Weights of a small GPT-style language model, trained from scratch on English Wikipedia.
Size: 8 layers, width 128, 4 heads of 32, vocabulary 8064, 3.13M parameters.
Training: a variant of Muon for these matrices, 98M tokens.
Each number is 128 + 32 x the weight over its row's rms, rounded and kept within 0 to 255. Layers, rows and columns count from 0. The size above them is the row's rms in percent of the matrix's.

# layer 5 MLP gate, 512x128, rms 0.0751, rows 425-433, columns 0-127
size [107 101 101  93  91  99 105  94  99]
[[126 105  92 123 141 124 148  88 118 162 156 144 167 132 127 114 111 134 108 140 156 150 112 110  91 180 150  89  78 119 100 147 114 176 109 159 137 145 170 123 165 213 100 135  89 167 140 122 123 108 160  68 120  60 112 177 102 114 124  70 169 157 199  99 130 144 119 188 164 114 129 121 108 140 138 137 118 161  40 152  89 100 139 138 145  92 114 124 159 165 135 152 118  78 152  60 129 155 142 162  57 107 113 210  96 109 123  82 205 118 166 121 100 108 116 105 167  71 102 115 118 128 119 125  81 129 107 145]
 [102 114  50 113 138 109 110 126 125 160 163 147 171 145 186 126 128 146 122 127  93 124  94 107  74 112 143  97 114 145 125  87 144 136 139 170 140 194 100 111  89  77 157 128 134 116 104 118 153 159 110 147 141 110 180 110  84 128 150 100 133 142 189 208 126 163  77  95 149 165 161 120 144 124 163 110 156  79 126 117 139 118 230 162 194 106 122 118  89  99  94 110 165  99 102  48 109 136 116  82  70 159 119 172 100 142 162 106 118 169 146 168 125 147 143 117  96 175  63 128 122 106  95 113 169 113 110 169]
 [117 111 176 131 130 121 139 140 107 211 117 117 115 144 131 163 124 130 118 143  94 146  76 113 130 125 107 115 168 176 107 136 192 118  99  83 156 173 124  72 125 113 168 118 127 129 110 128 127  73 121 117 137 150 104 107 121 112  95 103 145 110  86 119  84  48  99 105 114  99 163 144  60 105 167 128 166  81 183 149  97 168 132 148 105 150 182 117 123 222  83 101 214 105  72 147 130 162 121 155  85 184 145  94 132 160  95 123 181  63 140 119 147 137 154 146 166 102 140 100 160 108 141 182 128 147 129  94]
 [120 113 135 111 105 109 170  97 103  90 133  99  78 117 100 107 165 139 142 129 116 149 101 100  87 155 149 135 110 166 141  60 126 148 116  97 145 109 107 242 142 148 102  75 153 145 105 100 118 114 134 129  96  99  94  99 172  85 161  76  84 129 137 110 148  58 112 109 135  98 130 166 124 127  97 124  91  66 110 110 131  75 119 130 143 146 107 115 119 164 111 120 188  83 142 158 149  73 155 137  90  70 109 151 116 107 195 118 155 135 147  79 112  71 174 158 140 160 118  76  84  85 187 188 170 136 158 150]
 [110 106 140 132 160 139  74 106 151 159 157 162 102 135 139 175  92 164 154 143 111 156  93 124  86 160 128 108 125 118 169 137 130  95  75 167  95 125 150  95  71 124 142 102 120 136 166 132  84 165  84  69 126  63 178 181  87 148 128 123  90 159 156 157 156 143 129  89 125  67 132 147 113 137 186 178 168 187 154  54  95 172 127 158 121 100 157 118 158 189 128  78 197 133 145 143 127 103 176 104 108 114 127 155 111 107  99  78  97 132 115 196  99 164 179 160 149 162  80 138 150 144 144 137 124 157 133 170]
 [ 27 139 144 136 126  96 138 123 121 187 114  88 158 144 181 157 107 170 132 114  52 113 166 139  60 111 106 111 137 159 153 106 108 135 146  98 163 163 158 105 133  80 106  80 119 108 109 100 107  89 132 132  95 164  93  93 158 122 193 158 110 128  89 171 109  83 112 104  91 152 110 140 145 129 142 150 150  97  67  99 108  99 134 125 182 115 157 144 135 133 153 138 191 135 191 120 126  78 154 142 116  48 128 115  84 128  95  96 151  71 171 135 103 160 158 137 142 102 122 119 103 171 144 143 149 200 117 188]
 [135 139 139 137 129 184  93  72 175 110 137 167  97 111 150 134 118 191 168 160 140 137 146 150  95 134 149 165 138 126 175 119 155 134 148  94 155 134  84 113 112 137 162 168 142 114 138  99 147 166 157 123 142 110 183 168 100 111  97  83  47 112  95 140 135 198  65 113 119 157 114 162  55 129 113 139 145 102 108 103 126  94 166 111 159  67 130 161  52 137 147  83 195 161 157 135 112 138 106 112 143  98 102 119 173 124  86 134 125 100 124  91 143 150  96  69 129  82 126 171 132 108  52 187 107 142  82 171]
 [102 133 161 130  52  91  72 164  90 169 130 113 123  94 117 186 195 124 140  97 153 111 138 109 198 154  75 170 147 170 159 125 158 134 138 129 108  91 232 188 126 148 128 102  95  90 194 130 103 124 109 103  98 133 130 150 105 134  95 133 141  83 114 146 106 135  69 151 182 129 118 186  67 150 111 169 120 156 110 156 151 155  95 156  91 122 102 119 134 157  85 188 124 122 131  98 160 156 137 156  63 148 108  87 126  90 102 102  98  82 158 106 116 112 134 154 127 114 144 131 149 167 180 109 145 128 142  87]
 [111 126 144 120 147 152 137  82 107 213 149 107 108 178 148 119 139 167 126 125 192 138 133 140 158 188 146 196 123  95 127 161 162 109 180 130 110  95 197  89 140 105  57 126  78 132  54 143 158 153 146 152  85 177 126 142 146 164 208 184  93 151 159 151 119 163 116 135 127 126 154 106 146  80 151 133 111 141 103 127  90 142 157 142  99  66 132 163 132 137 134 159  68 124  84  70 137 103 148 122 122 100 147 130 138 134  99 159 101 100 121 124 111 150 144  45 148 152  75 154 175 169 134 125 106 131  92  97]]
# layer 5 MLP up, 512x128, rms 0.0746, rows 425-432, columns 0-127
size [117  92  97  95  92  97  97  93]
[[101 144 103 149 145 128 121 105 137 110 132  82 110  62  63 116  90 132 147 128 109 170 140 136 172  82 167  62 101 110 199  99 153  86 124 154 164 150 136  73  86 184 171 100 143 114 159 122 104 155 132 125 100 168 164  98 139 126 207 129 140  77 153  92 143  90 101 106 118 108 104  91 144 109 139 138  92  85  54 107 106 116 181 131 116 149  83  97 144 135  92 125  84 156 133 147 101  68 125 152 128 128 126 121 104  77  97 138 155 135 138  36 131 198 113 131 123 106 163 191 146 122 130 180 149 131 121 168]
 [161 160 110 137 169 141  98  98 145 140 124 133 169 178 129  98 151 153 133 105 138 160 149 138 142 152  94 194 120 155 102 165 126 112  98 160  61  84 101 136 117 137 106  96 164 179 112 106 158 154 121 102 159  99  78 158 116 108  97 125 170 115 129 172 124 105 126 151 124 124  90 172 102 135  81 204 102 152 175  69 169 122 153 136  88 147 111  56 138 116  93 178 119  81  99 179 140 129 144 144 138 126 157 114 156 119  67 103 181 120 153 140 234 106  85  99 105  85 117 120 127 127  69 182 103 100  96  81]
 [ 90 145 137 106 141  60 145 193  62 133 168 126 182  93 184 120 130  95  94 173  80  74 157 156 162 110  86 177 150 134 133 154  77  79 133 115 106 148 162 150 139  95 167  92  98  89 123  78 194 140 141 193 110 147 137 117 138 128  56 133 132 118  85 166  95 109  87 122 160 123 164 180 161 153  94 115 128 110 139 156 142  66 108 130 145 116  90  73 124 111  95 184 142 106 155 134 153 125  63 153 105 107 143 120 165 181 134 117 121 112 101  83 152 100 132 107 175 110 146 103 157 150  95 141 123 170 154 158]
 [157  92 137 149 144 142 135 176 133 171 115 154 143 131  89 120 138 102 152 149 144 202 141 105 151 124  93 152 128 110 164 181 135 119 121 101  94  93 143 150 151 102 153 149  70  71 148 153  69  73 116 113 196  94 140 163 133 134 141 151 185 122 150 173  99 104 139  82 143  68 126 115  91  78 172 154 109 163 144 117 142  96  73 150  62 145 124 128 171 114 137  60 112 176 112 143 156 126 119 163  80 132 132 101  97 114 108 206 116 135 145 159 141  82 142 163  70 109 199 119 185  74 120 105 115 173 145 146]
 [148 121 146  66  92 142  88 167 192 102 113 164 133 154 182  85 130 161 146 178 149  91 112 172 120 150 159 143 159 137 201  63 127 162 130 129 102 114 133 153 165 102 117 138 110 115 151 108 152 113 155  76 125 141 149 182 107  74 127  60  91 131 174 128 165 151 154 137 118  69 150 136  90 122 146 104 166 106  91 144 202 154 154 177 110 123 142 151 104  75 130  88  96  93 163 103 105 139 172  69 139  49 142 144 113 149 123  89 164 129 153 189 165  86  68 141 139 124 118 150 103 117 107 125 167 162 123 132]
 [162  58 137 143 103 109 171 183 107 143 114 155 176 108 179  78 130 140  88 147  87 105 111 143 120  90 138 114 146 117 164 157 128  97  79 153 157 131 139 137  74 101 108  81 125 112 130 126 128 105 172  95 143 109 112  80 166 120 166 131 120 160 157 138 124 128 145 125 115 128 157 163 141 198 136 141 113 116  91  66 154  86  71 186 150  99 144  76 105 144  70 185 110 105 117 156 196 140 167 178 126 185  49 153 127 131 144 137 192 145 185 149  86 140 190 140 144 153 102 139 188 110 149 118 147 125 165 127]
 [148 108  98 100  65 144 156 131 108 159 118 117 122 128  72 128 118 126 113 165 152 107 106 171 126 136 152 163 184  92 135 175 119 115 135 106 119 108 108 162 167 174 150 165 138 130 124  81 149 113 160 145 129 110  99 131 106 165  95 108 104 188 126  99 127 141 162 134  71 138 210  98 140  76 172 128 167  94 117 127 122  78 104  96 132 165 184  95 124  97 116 134 109 107 115 181  89 155 162 149 132 183 113 103 138  88 131  77 147  96  57 108  16  65 134  83 150 120 136 163 171 187 131  94 103  99  92 132]
 [111 133 181 158 126 156  95  94 121 120  76  92  99 131 134 126  96 113 152 199 159 132 107 166 199  96 149 165 102  84 157  92 192  61 107 153 133 104 118 128 120 129 130 163 115 124 184 123  90 179 113  72 157 124 128 142 209 124 134 155 118  65 165 110 124 119 181 102 102 125 117 140 101 149 148 147 163 101  70 141 116 155 117 122 165 146 119 117  95 130 131 107  68 115 162 156 162  95 153 173 195 167 138 172 125 148 115 111 168 153 121 111 111 154 125 168 168 119 170 111 227 146 141  92 131 111  83  91]]
# layer 5 MLP down (transposed), 512x128, rms 0.0748, rows 425-432, columns 0-127
size [108  98 102  95  95  98 101  96]
[[ 69 144 185 109 134 104 100 139 223 138  96  86 182 161 122 197  62 183 141 106  72 136 149 122 176 129 143  75 155 122 139  78 165 101 131 153 170 122 129  61 137 166 152 112 112  94 100  81 150 167 145 137 120 168 102  52 128 173 144  97 116  64 177 139 170  78 132  85 103  77 159 172 146 131 131 100  93 166 103 141  94  62 158  98 115 139 116  91 160 102  87 124 139 109 124 155 105 136  97 101 159 137 135 122 114  99 133 148  92 154  94  83 112 143 141 142  88 126 137 132 113 101 126 136 114 110 137 112]
 [106 139  73 141 130 104 105 144 125  93 159 110 140 161 145 125 120 115 106 126 100 130 171 104  84 119 113 165 134  99 176  71 142 132 152 174 207 173 132 121 144 130 136 167 168 135 104 114 114 129 136 120 216 146 129 103 111 164  92  80 136 118 119 132 150  97 117  97 158 127 139 139  91 143  87  81 133 100 112 105 103  89 159 167 152 120 132  91  69  91  73  95 129  87  92  60 112 172 139 112  47 154  71 139 137 144 203 149 132 156 180 128 102  96  84 117 103 161 124 100  99 141 120 161 116  32  96 173]
 [136 139 112 124 115 126 137  91 142 141 195 141 114 189 181  53 182 177 126 118 163 191 128 107 150 118 109  67 113 109  97 109 125 146 170 176 155 165  96 102 113 144  83 156 151 146 154 145 138 184 102  76 141 107 156 110 169 179  90 128 122  82 110  58 112 120 148 104 131  73 110 147 136  90 144 115 132 179  95 122 111 160 101 112 118 121 140  90 137 118 181 161  95 172 166 170 141  95 113 113  87 160 104 138  87 119 121 158 175 153 142 159 156  94 109  97  97 187 140 135 174 156 159 179 155  64 120  73]
 [ 73  98 144  80 209  91  93 150 127 185 209 120 149 156 140 129 155  86 114  82 100 153 131 162 119 142 110 189 121 186 161 113  98 155 121  97 156 108 165 124 163 147 137  86 182 122 121 204 110 186 173 142 104 119 103  74 113 124  98 105 116 175 107 109 147 160 116  99 128 100 113 133 158 141 115 133 113 119 133 131  60 166 134 122 117 172  60 102 116 124  80  98 125  78 186 119  93 167 132 144 137 149 151  98 105  79 149 119 126  88  76 122 111 158 160 134 111 159  80 121  70 132 165 152 137  72 116 134]
 [130 131 106 153  70 112 135 112 120 127  93 132 143 158 173 182 157 110 138 166 101  88 136 130 203 104 108 174 120 119 116 182 131 137  81 111 154 143 152 121 139 108 144  87 134  82  53  83 118 153 109 168 167 123  99  82  98 137 206 134 140 163  82 149  88 117  96 171 101 136 129 149  60 144  60 172  97 127  84 108 141  95  99 147 103 200 167 114  78 117 143 185  99 160 127  79 159 179 100 156 137 119  48 121 150 157 132 128  86 117  93  64 123 105 132 148 125 130 116 148 148 144 124 112  79 148 118 106]
 [161 136 153  98 132 137 130 103 106  97 103 100 121  97  72 183 190  78  56 130 125 121 203  91 139 183 120 154 141  86  84 145 137  69 158  99 118 134 107 167 165 143  78 165 185 197 108 120 140 113 106 125 186 122  77 130 101  89 112 174 149 114  65 169  80  90 152 160 155 108 118 116  93 111 103 177 131 142 154 118 116 125 135 143 105 122  94 107 143  79 138 157  66 146 126 204 151 166 106  83 153 122 143  99  85 112 146 183 138  95  94 133 133  98 143 178 132 157 134 128 136 117 138 117  89 181 133 111]
 [ 95 108 108 157 207 130 168 158 124  49 126 119  96 116 142 180 171 106 142 127 138 122 185 139 161 139 143 181  77  91 112 104 125 123 148 129 230 106  62  78 163 170 130 138 164 160 121 101 102 120  96 103 106  81 175 155 167 198 104  60 163 103 100 121 143 132 112  58 152 115 120 167  96 195  90 148 126 103 104 181 148 126 118 133 127 146 135 151 166 136 154 174 148 131 116 117  96 112 110 144 117 121 106 135 139 181 112 119 131 102 177 128 128 134 171 107 129 125 143 110 108 149 171 115 124 157 183  70]
 [205 121 148 115 161  94 128  98 123 142 162 142 174  94 124 106 105 172 156 162 167 116 132  76 141 135 148 119 167 129 123 140  77 123  71 116 126 121 121 126 101 135 148 126 105 159 114  78 124 118 139 107 123 201 174 147 111 135 164  81  98 137  86 114 154 179 118 132 125 135 132 148 111 117 118  72  64 124 157  87 115  70 129 164 185  97 126  91  96  68 224 126  98 159 157 178 114 155 135 193 164  56 120 123 118 180 158 133 135 140  81 107 134 162 100 132 103 125 119 119 106 143  80  97 136 153  44 167]]